From a checkpoint of a small transformer trained on Wikipedia.
Size: 11 layers, width 128, 2 heads of 64, MLP 320 SwiGLU, vocabulary 2048.
Architecture: biases, tied embeddings.
Training: 149M tokens, 4725 steps.
Each number is 128 + 32 x the weight over its row's rms, rounded and kept within 0 to 255. Layers, rows and columns count from 0. Numbers have three digits each. The size before them is the row's rms in percent of the matrix's.

# layer 6 MLP gate, 320x128, rms 0.279, rows 21-37, columns 0-127
106:117053162055160175133143169151082136121122124126104133161140115089077115120119120135084155161158162166126085088106111099116143088114131130191184132150096162117169191108114129142147151099113125108099130046086116165080142137184163108157143084150129107136107130149051138143117102091114092124095099135172175163087171141078125107198088103108137103156145151125100104087206127182139095147147
094:127159130122146187110122077121106147118118184077143142165124138132172151168180156120124159145153153113074161070088139106090084082119135145093198097136136105099152133150177106130094125113162038131055075092175135105165152101164139067094141141139095134103132128085168152141148117111169119136176195105119194155051160109069153165159126086145157133160144101111123116140134121108133100146170
098:138090088089158091158093152150146145084255091140123124162122117131106112171080124102168176152144184122089154119106167060109154092102128126115140173106165189166102099091143179098123144111116131139087102190118148121101148173105108134106142115116119071136190140130146161141106157080137160090147140098111145095122107081117148080095129135095147136143118152077139125086146201148058102108104
093:125066154175079152120151137075163175143114181130108130112126160086123168140137105122129072129117204122111144117153035166138133118106102111199115142142117120109133162162116159135133119116110178099158113093152139164160144089152119128127175030164154094154124153123130125091101159187070146161075076148157082153112113116092196127123185113162114094155115165135103161134147116188105175147159
093:190098127133165098152056086124175101113140115105174154115082173101157119170164133099143107178119126098118166139149140061105077133115195050131147114143162094140159112070101149139148163106121117143159165132174131188140132167157125092119129122117160113137176103163132120124145092021163127159182180129094138173153139100157140111141123097142100124172087115112167168089152063145082129128151
113:186097165127124173093108149114132138136061124112089150127150184042105094179177121179215112081121118123151093117147068119109108034184108079157147131071120156179127107159117138073153116122098132141117191141134134117105094141151134123149136080136063133149129110117122117092123095156054180144124122077150133150130132141107145108138152137127115150179170111121096139159129073163077106102128
111:118122075128110050110133180158155140111087142109150101136163124075127062090112080086168143164131122080183136108164200105125108173111083170097107142086131146148117129150093113176112118128115143160138138162078080110141170216133124124061162159155171126149157162109096162065113157105173204122083094112151132148116114104136101145164162138127127062144123131115103118154104060104125109136095
095:131081142139155134105059101154142177118128159194154123138120083104129127133175107043121103090107116118120160109098132134135114163085155127144071142156158117108176057154093100138124170170135124141105170141125120121135161173149129141062107108099119143114144159152159110087104115163088180181078160125048162135132147139152101129096115063125195108187183089179135109171156121092123053136128
110:170120072105168106092163133060118115104184174112182071106169117141075126142083093094090161190111110169150155055091093156130063117150112131102127108134171193135148122117108102161127098158134120138084151099100105095126099128140124137155148133119090182119105168147096123116150110144096171111182088089069127129128139122152168172139091185145142116172080157157154056091141081155083122121106
104:184109166123135201096153073159139091114095136152155125179129154157095165101130172095096126107172106125111119087106077113117083099152039116099125081114127105173152131182089162106117132060143104164111100110206115064134100107082143111172144206126135145144147131141081108163042132132141141112145134122130134082160181106113140167128082095173141147123141121133106129135168168153084088150148
108:105126138166095138075132139102140140135112167127107176153149139120135127124148083095133129143124170060114130093127154179123146136058104152056087133168111103127150098189114119102099125126096168135150180145153135125212131107131093123112143119072137119146151172094158157137032100205147167159129126152127165096084189088112119065136146153185068104083201150141102161096117121134143152088125
098:147168112098104096080070086166161116139152093085094090147098184197152173130112095152234183114169152121103188141163120113153088192138093071151092117139135124118111095119134088090113107133150110107129152153136198176191085111134125127135159125157156144144063117117103072116144126161144167121093092129139118133084135104098101155145082143146122161144134139163079183130124116127146171102075
103:105110147120111121130160137153150081110142110189121138081101104171122121165219118148195179121156117083149106145146114083066175109096162083159096122168086153141118137137134138142107138108129232112124161149150171092165172094129145114140136183122164173137139107186113115113143152090074122128149121099127114185074125172176129153170074128118097118169125067079117139166126101091092070133142
091:150155133144171028157130132091089148149194126162218104121148098104130141091146165128115091124173105108211159129159122136115113104093099182161182160146130114091036130107138183124185133136103140127130156124119082080128122101183093119110100107142168142121155093132134165148143118097139110148019085148118117119100138138139149099145119113122163105113114128089158164154152177131143066139137
102:165149123151145126024130165135138098085134137174185142097103184110175081153106096128095137132180109179101178168136131124146085126086109114110151108106118180143170135135092135121114184107095110178133136150112088078121118116130179074161175140069160127141155090100109114115144092087193159098139111162143106105114166174179088078102139130099179148090160127096133083106180097142084150157096
107:144141095150167091160150158145121182079087087087210125058106102167172143151134143112082142087132112103175104133083155082096105138081129145160080162145090102206062100076119169123090108166131145124162086107119206147150110104149113160112148103089121140140104183133171161144115154112151130098104101127097137119072132156072104085136146139135139111084110182176132132068143112173111133128103
100:186093127157083158084166157125137114137151143101097129088086133177151158131135131142137182093109163155088138093165117092080190114146187132075148069110116145104061141175159106153178203110109159120123171164093104178164079114173100111083116069093151132133115129133160147136151157195163113101111126112084109128124166109140166150121160097118111184157042100138082156117106150139130094100142
# layer 6 MLP up, 320x128, rms 0.256, rows 21-37, columns 0-127
101:161140161127153139116124137112111113088094162152149118139091065105100125121050102202105088087132152065098162111129068105172098197080196157098177170143151127151151135132127132130104145126078152131157227071079126125120114105154147169111134162116174099119098171158104122169101130137127096140148094137112092116134118146104093172159093128128111112041119182166152118171084102144137139154103
090:127153146137140066177132110110134131125142095093183134192149205136085181116143164091130137138126123146136087037095162120136116063110182157109118098133133126104141040132164140131127128177184110142145111088143093077091131114126102174132159099120102096152106083126113114078127177129113091142145121168174120130163166103108123181172129127155081153174168091109086126100123201146082096081103
093:132170194144117128068131156111151086109062136099126092079123097111113155118179144134174159110115124114097193145103133139085125098100077132145143130132133128072140165115153135177114142103195134118138099115164130126146121129146168122149141118151098143030196201112112028153098116179145097154138117115106130196152158153099196119144152110099110136139091188100130141135169107097114166079099
096:141100141117162116080137089124158121092080115127156093164085102159152112118065207199091124154080201132122091128108125156133137154059134171119125098124132162162135175097165143130119083098167133131141134101153182164131095136177116143164121122138161143129107159145112096104095163105151098211113160131157143137144125144174085072120125195114133123120113099230126116126130092104131150052181
092:191122102099068078106138079113147119073139128137093186137081114131134166134137106152116121136199156175104116166116156162110126125120125152153119152169116093117146135101094153174104153084086152122081156095132072129084124144176195137146160105175093101057117162159185175147106133116141096083152139156142097162126107138162108177100050127127124169047099146134110121183085118119167130154078
106:140118201143110133116104144150122129124138110114101099142164106086089133135094165114069111180176188193161129094146092123121111045113119100134151130069133160092182138144131213125106142094085168081150141098114145112153115115160113152083114102174156099151137130143190141168096079141142116174118139153123105162130120170144160078110145169128145091157111067080142130170133196203093103098086
101:123158143153124113099163158184135134115071126109152111132128120079147137095135155107183124111188132102081127115181117153172116078111150137134127105162140118159155135208123032082182123102165147152117121117113101202129086087135098155129103151120129134050065135141178095176145149099174098143074109118115148149121146129144193144202095191165160125114099163161090152117134128116112078162109
105:088139191151123108138162127092122088109184149154162170077107181135110073145087122110125128142104174174102142143123100191122066127112144168112123134144118103125104151106131163112161113124120128137064078114150129119108122096204122148147070100174076159115106097118122122108060079135154223117189124155118074120080127162115144106131144161090196125079159162134102200117167100141124128135090
105:118143095145114137080124165120135092146079120139111212165105184087163150144080067153120101163123137157198117096161116109118076123155150080126147112130122111080096188149116154089100118139102154127217159168129141137160058114102158178137105072138141132121144093121164162133137048112130105151155128081115114135125102112139154066195142080103138129143098127145124138170172124164083062083127
101:143092146096128150162115153122074156139127162133169139132233126120134133107137141145095101050138073164104156104152109106103134110076125135108136091066143101151116117146198155117142061111153129111093159097170120133089197119160111101095088102152140125188095114114165108140083120210088097197086095144129111161105126113138162114115092103153144174122148183091170088168132152150132118096186
104:122112128167128127177124126154142090176157152125182102129095134125120144105141134163100105080092159094147112139061100127179098134072108103115067161115081134061094149144131132110088067089083136208144147121133104119140150120114135062111173190111137184062090111109170155112118093174080182143170127131123132181154164158126147162090136067153133170132098149095114170155063133137145123179114
108:124185124123096096125130173086172076173154114116119151139161198140172109089115103228110134177180147098105134157127094147201152109109089111136114156113160149102155119110141138126100148079041105128113131116109150164155092089122161096160142091130104168170124134088144187110134150156079075107137111125158108076175130135166127191104144153146130144159084075108169140101071159160140143098166
099:153145142109135171214174178061099128090209069138136181121178140152125150127112161148097150119096111165122194130163147081129130166136098104113128144093192127152131136142088122124089117087127092142178094204092133123106088150107095097138104076167057141131134158152084155074094123142112123164131150154123107143149123132176119125156113114126066126113069136078175103090114098134090088096147
099:023163170128148099144157155105155094144116114139145126156131137094140128192151131099093126167123123154177047151174121136141129133127131150121132132111194118179128145147127090062123127140090157101175183111174125106128118099018134070081107120116153139116097131122164119167101095103150146172134128101159116121139085095142133052121070126158104156084167162162157088118133127148126049106138
106:136105116145145144112053117042097165051133180164102123157122199133219110148140104134089055116130135107128113175140095173171126159077163142157135123153113121123122108122066146072128168132112137114175106125091116155142156117123139104113129127116183136124129177136174077112108097183106183105112119080126155158088121114171116134141127103124175080124149110144151106106091177178045116151131
101:138134192122149132135114138088121169115096135146106092179095159087071127212103094165134083099126081173118134118103126090108109123184104123193150142149102131092203125115139168122087114074131107116115168168125085145116099142139121087137189145140133134063118137128148106067127131129180151186110084100134144151131068142163185160100146067136125147108144142167131122102175096169050063120141
098:103193134128132185116104169112083115154075132123118098202123119165120138107130109157117087146086159075098127128135069124180120080098153099097139121143088148137134107171121119128128112052159132121083152163171081176107056156103104190140113134160072098071072149163133130188113157150155123061089076197085118135115139128104147133160090127105168145078107112125130127160089122143138164170148
# layer 6 MLP down (transposed), 320x128, rms 0.195, rows 21-37, columns 0-127
107:104128158161084120170083108100100123149151150091094177175142128083175132104153161117110114141113142142112125096153101150187080120135138141173076153131097134086107116118023138133174186119098129177069131083109094077106151103067133122155188126147146140177081117201123144128181099133132115152136127156163103118082064166176099103086124112091182172102096119111121128112120164086175143153112
098:136058148097149093156131173105120175134158107112102085121155129163097127133115142125106099052094112159155097098206112124154204165089183118130170157154153089135128131096101102134105094149073109160150165085134165108154158127136124140108200119140140122153075140138115156138029138137110087181094124158195148128151135080168084164175152055101142127134122178140100125111122092089107152144114
097:106138124122158090131113112162096164082140152135150118102164138138124094106147097128144101100124146087155084140086186133140167180131185122122198078150138166091136146100132124147132177126103136069166163126123112093075177186145083135167146100146116109070087127102112122153066119129139167165135081177112184083136099117169187124071147155120078057150129111156121140156217183143165155138146
105:051123128204122083110149138145123134080169094161157216156129175094133140149169165130135109132172064112147120133118163124101165099151118082131131147128063123105136129070094120158134113094099069151156125086163099070178128112177133115185056160136169125093130120121106111162092147121064146105196164171126108129169129110128122149170137153158065134092128096146109117107074126100103129169116
091:143125127106174162124168128157144104116190129072121107142153111074141076147149115212135157105136108089140148143131077098148105068115131137068060136127150135146072164123167062087123195093165134127106123112155143141134119121130132113110078184173134147205155126136122179092125090143128139065128140143157143144129160080140139162130096046122125175123085132165124162100121208131178155166111
097:090147128113181155067097165114158124121150134159052108068126129175148213144052108163174106131110129085149129092134075158138148116148148152089085043108143156156115128161135146084155158093148110107114122158153108161147104120117170123117109091148123120063123083118109131112145153165105168095074182102116145098133089104161192092180135157170182154120134144161110112138108203094144147110143
099:171157132141132065129165191139122125123158173072141130090089149137139169169168120071166104100124153136200147162151052165137130179116139133095139146183129146108122148163182152117098135099079139104153109143105124040169144101111160127125179126144130153116121084188178103174097158102081088157112172144098122118058080123180078115152163122133112131130159166150157174125118153143087141176119
100:163124087095098092123044067156126118045148134117076093174080126112119114098126116120116108127117110155145126101130083170185179165098119123112123167150139137150114107114127140087048161167117122080152090139143131106135167143159143163092122154135086115147106110171142206134120146096109071152103117143081112163104132137156153130132196165102105228109132082141157136052113164110149086123162
098:150066128085157111135133118124137110077100160219142086095089179152132153152139132084044105055149142122115145087124105117158136113132142118136085078107153157131129111153160075140187161075086107095091090103124158145143129134144241049144147096089142166119141165169160143105179111189103078120128116096119127098130137128143118159120121152164175096138125109171118141132153117121106154141080
099:149158101144114117169169220093115157108091168107183110049129122126135097160175165155145122143133155141158167119115102187129104141119139105145166024148115135104082111112103096141136121142124094150154171149141136079191156138116167145141134137131190077124116175128128142183121094149050118104073107108146168096121160109133126096153110169115163048153149123149125131116133185119066164148098
105:133155122128148121112153107146121134128142191153083098115113168132132116165078122169175114077087100207089145177144153176136082096166113131078130046097128123105175119154165161166168156137076086092171167103205062132109092138178118083097116134076128076147114156134131098111149128185089126116087147164090157155116136104161121158167143145142168099117167124114173121157190100137109110155151
103:171157156122103111048131075134137105088135143163181096127168119064109141134109147164100119117154156183126159095149167145123113124148161166111138136177146083130174139181148138107125162087150114049154121106099158170154057143092162143098113098207124173126130121181123180165100096119121122144162139143116187155123098143095178138179136100177115145194112146125130157114059128132177094182143
096:065110121121124130098166063181090163127120173122111078121092124149133130109051135106173132134098207121150142157132086125179139115152130170109120144114121174113075119087120111101102163126079093128113114109111090106121093084182046110109096081144105101126094126088153114116083144174084122168131116106142133090143082089115130110153098197103094090147158127161217122176119183111150105077125
097:101073155125114093084091095118125058114139137135141119090099069125181139140092160161093146111153092125107097134182116141138135159131169141079073118154060191124115107146139114158089147111050151094142163139146159092113103108219161140121142119102134123206148150065117142129132132174078186200092099134088120120113134164109141139197145136145151075122101107166140132176117099145136181131131
106:127146133115120111157087129112115057134105136099105128109139113109140123112136081117085108129130122075045170098144139106119127137070157110131135111109093144114107138135136067123124084124097118099112145092125137181211073079062092141098155137117136121119101077131182084103098132118185055153130193181136117149107155200133107186117154092111166059102111084128192089061131113140136154120096
098:126081130123123102092148132148124106101122116164162136065153112196201102133060157150129169123082130050117149122115128109130206131156075108091061150111152141101094130095128129123086158145156125147079118106141131187171144106168145124128192090115117082176200174079119183147123096157147205063101140175141107110125142138110135114156143080164115122118149102100140164140167149119148109169135
099:127114130135052139132132086124117130177124169114145170140127150175146117113096092111146153084133161141159093187106167110148096123106124048084145080213147145137140168109089136118161188179163134136144176111178132118147090110093107170114174073179167084098102168140112093133157114184093091167101142121110114110148107056098125146095109167123164115069137109091175128167134133192111098095107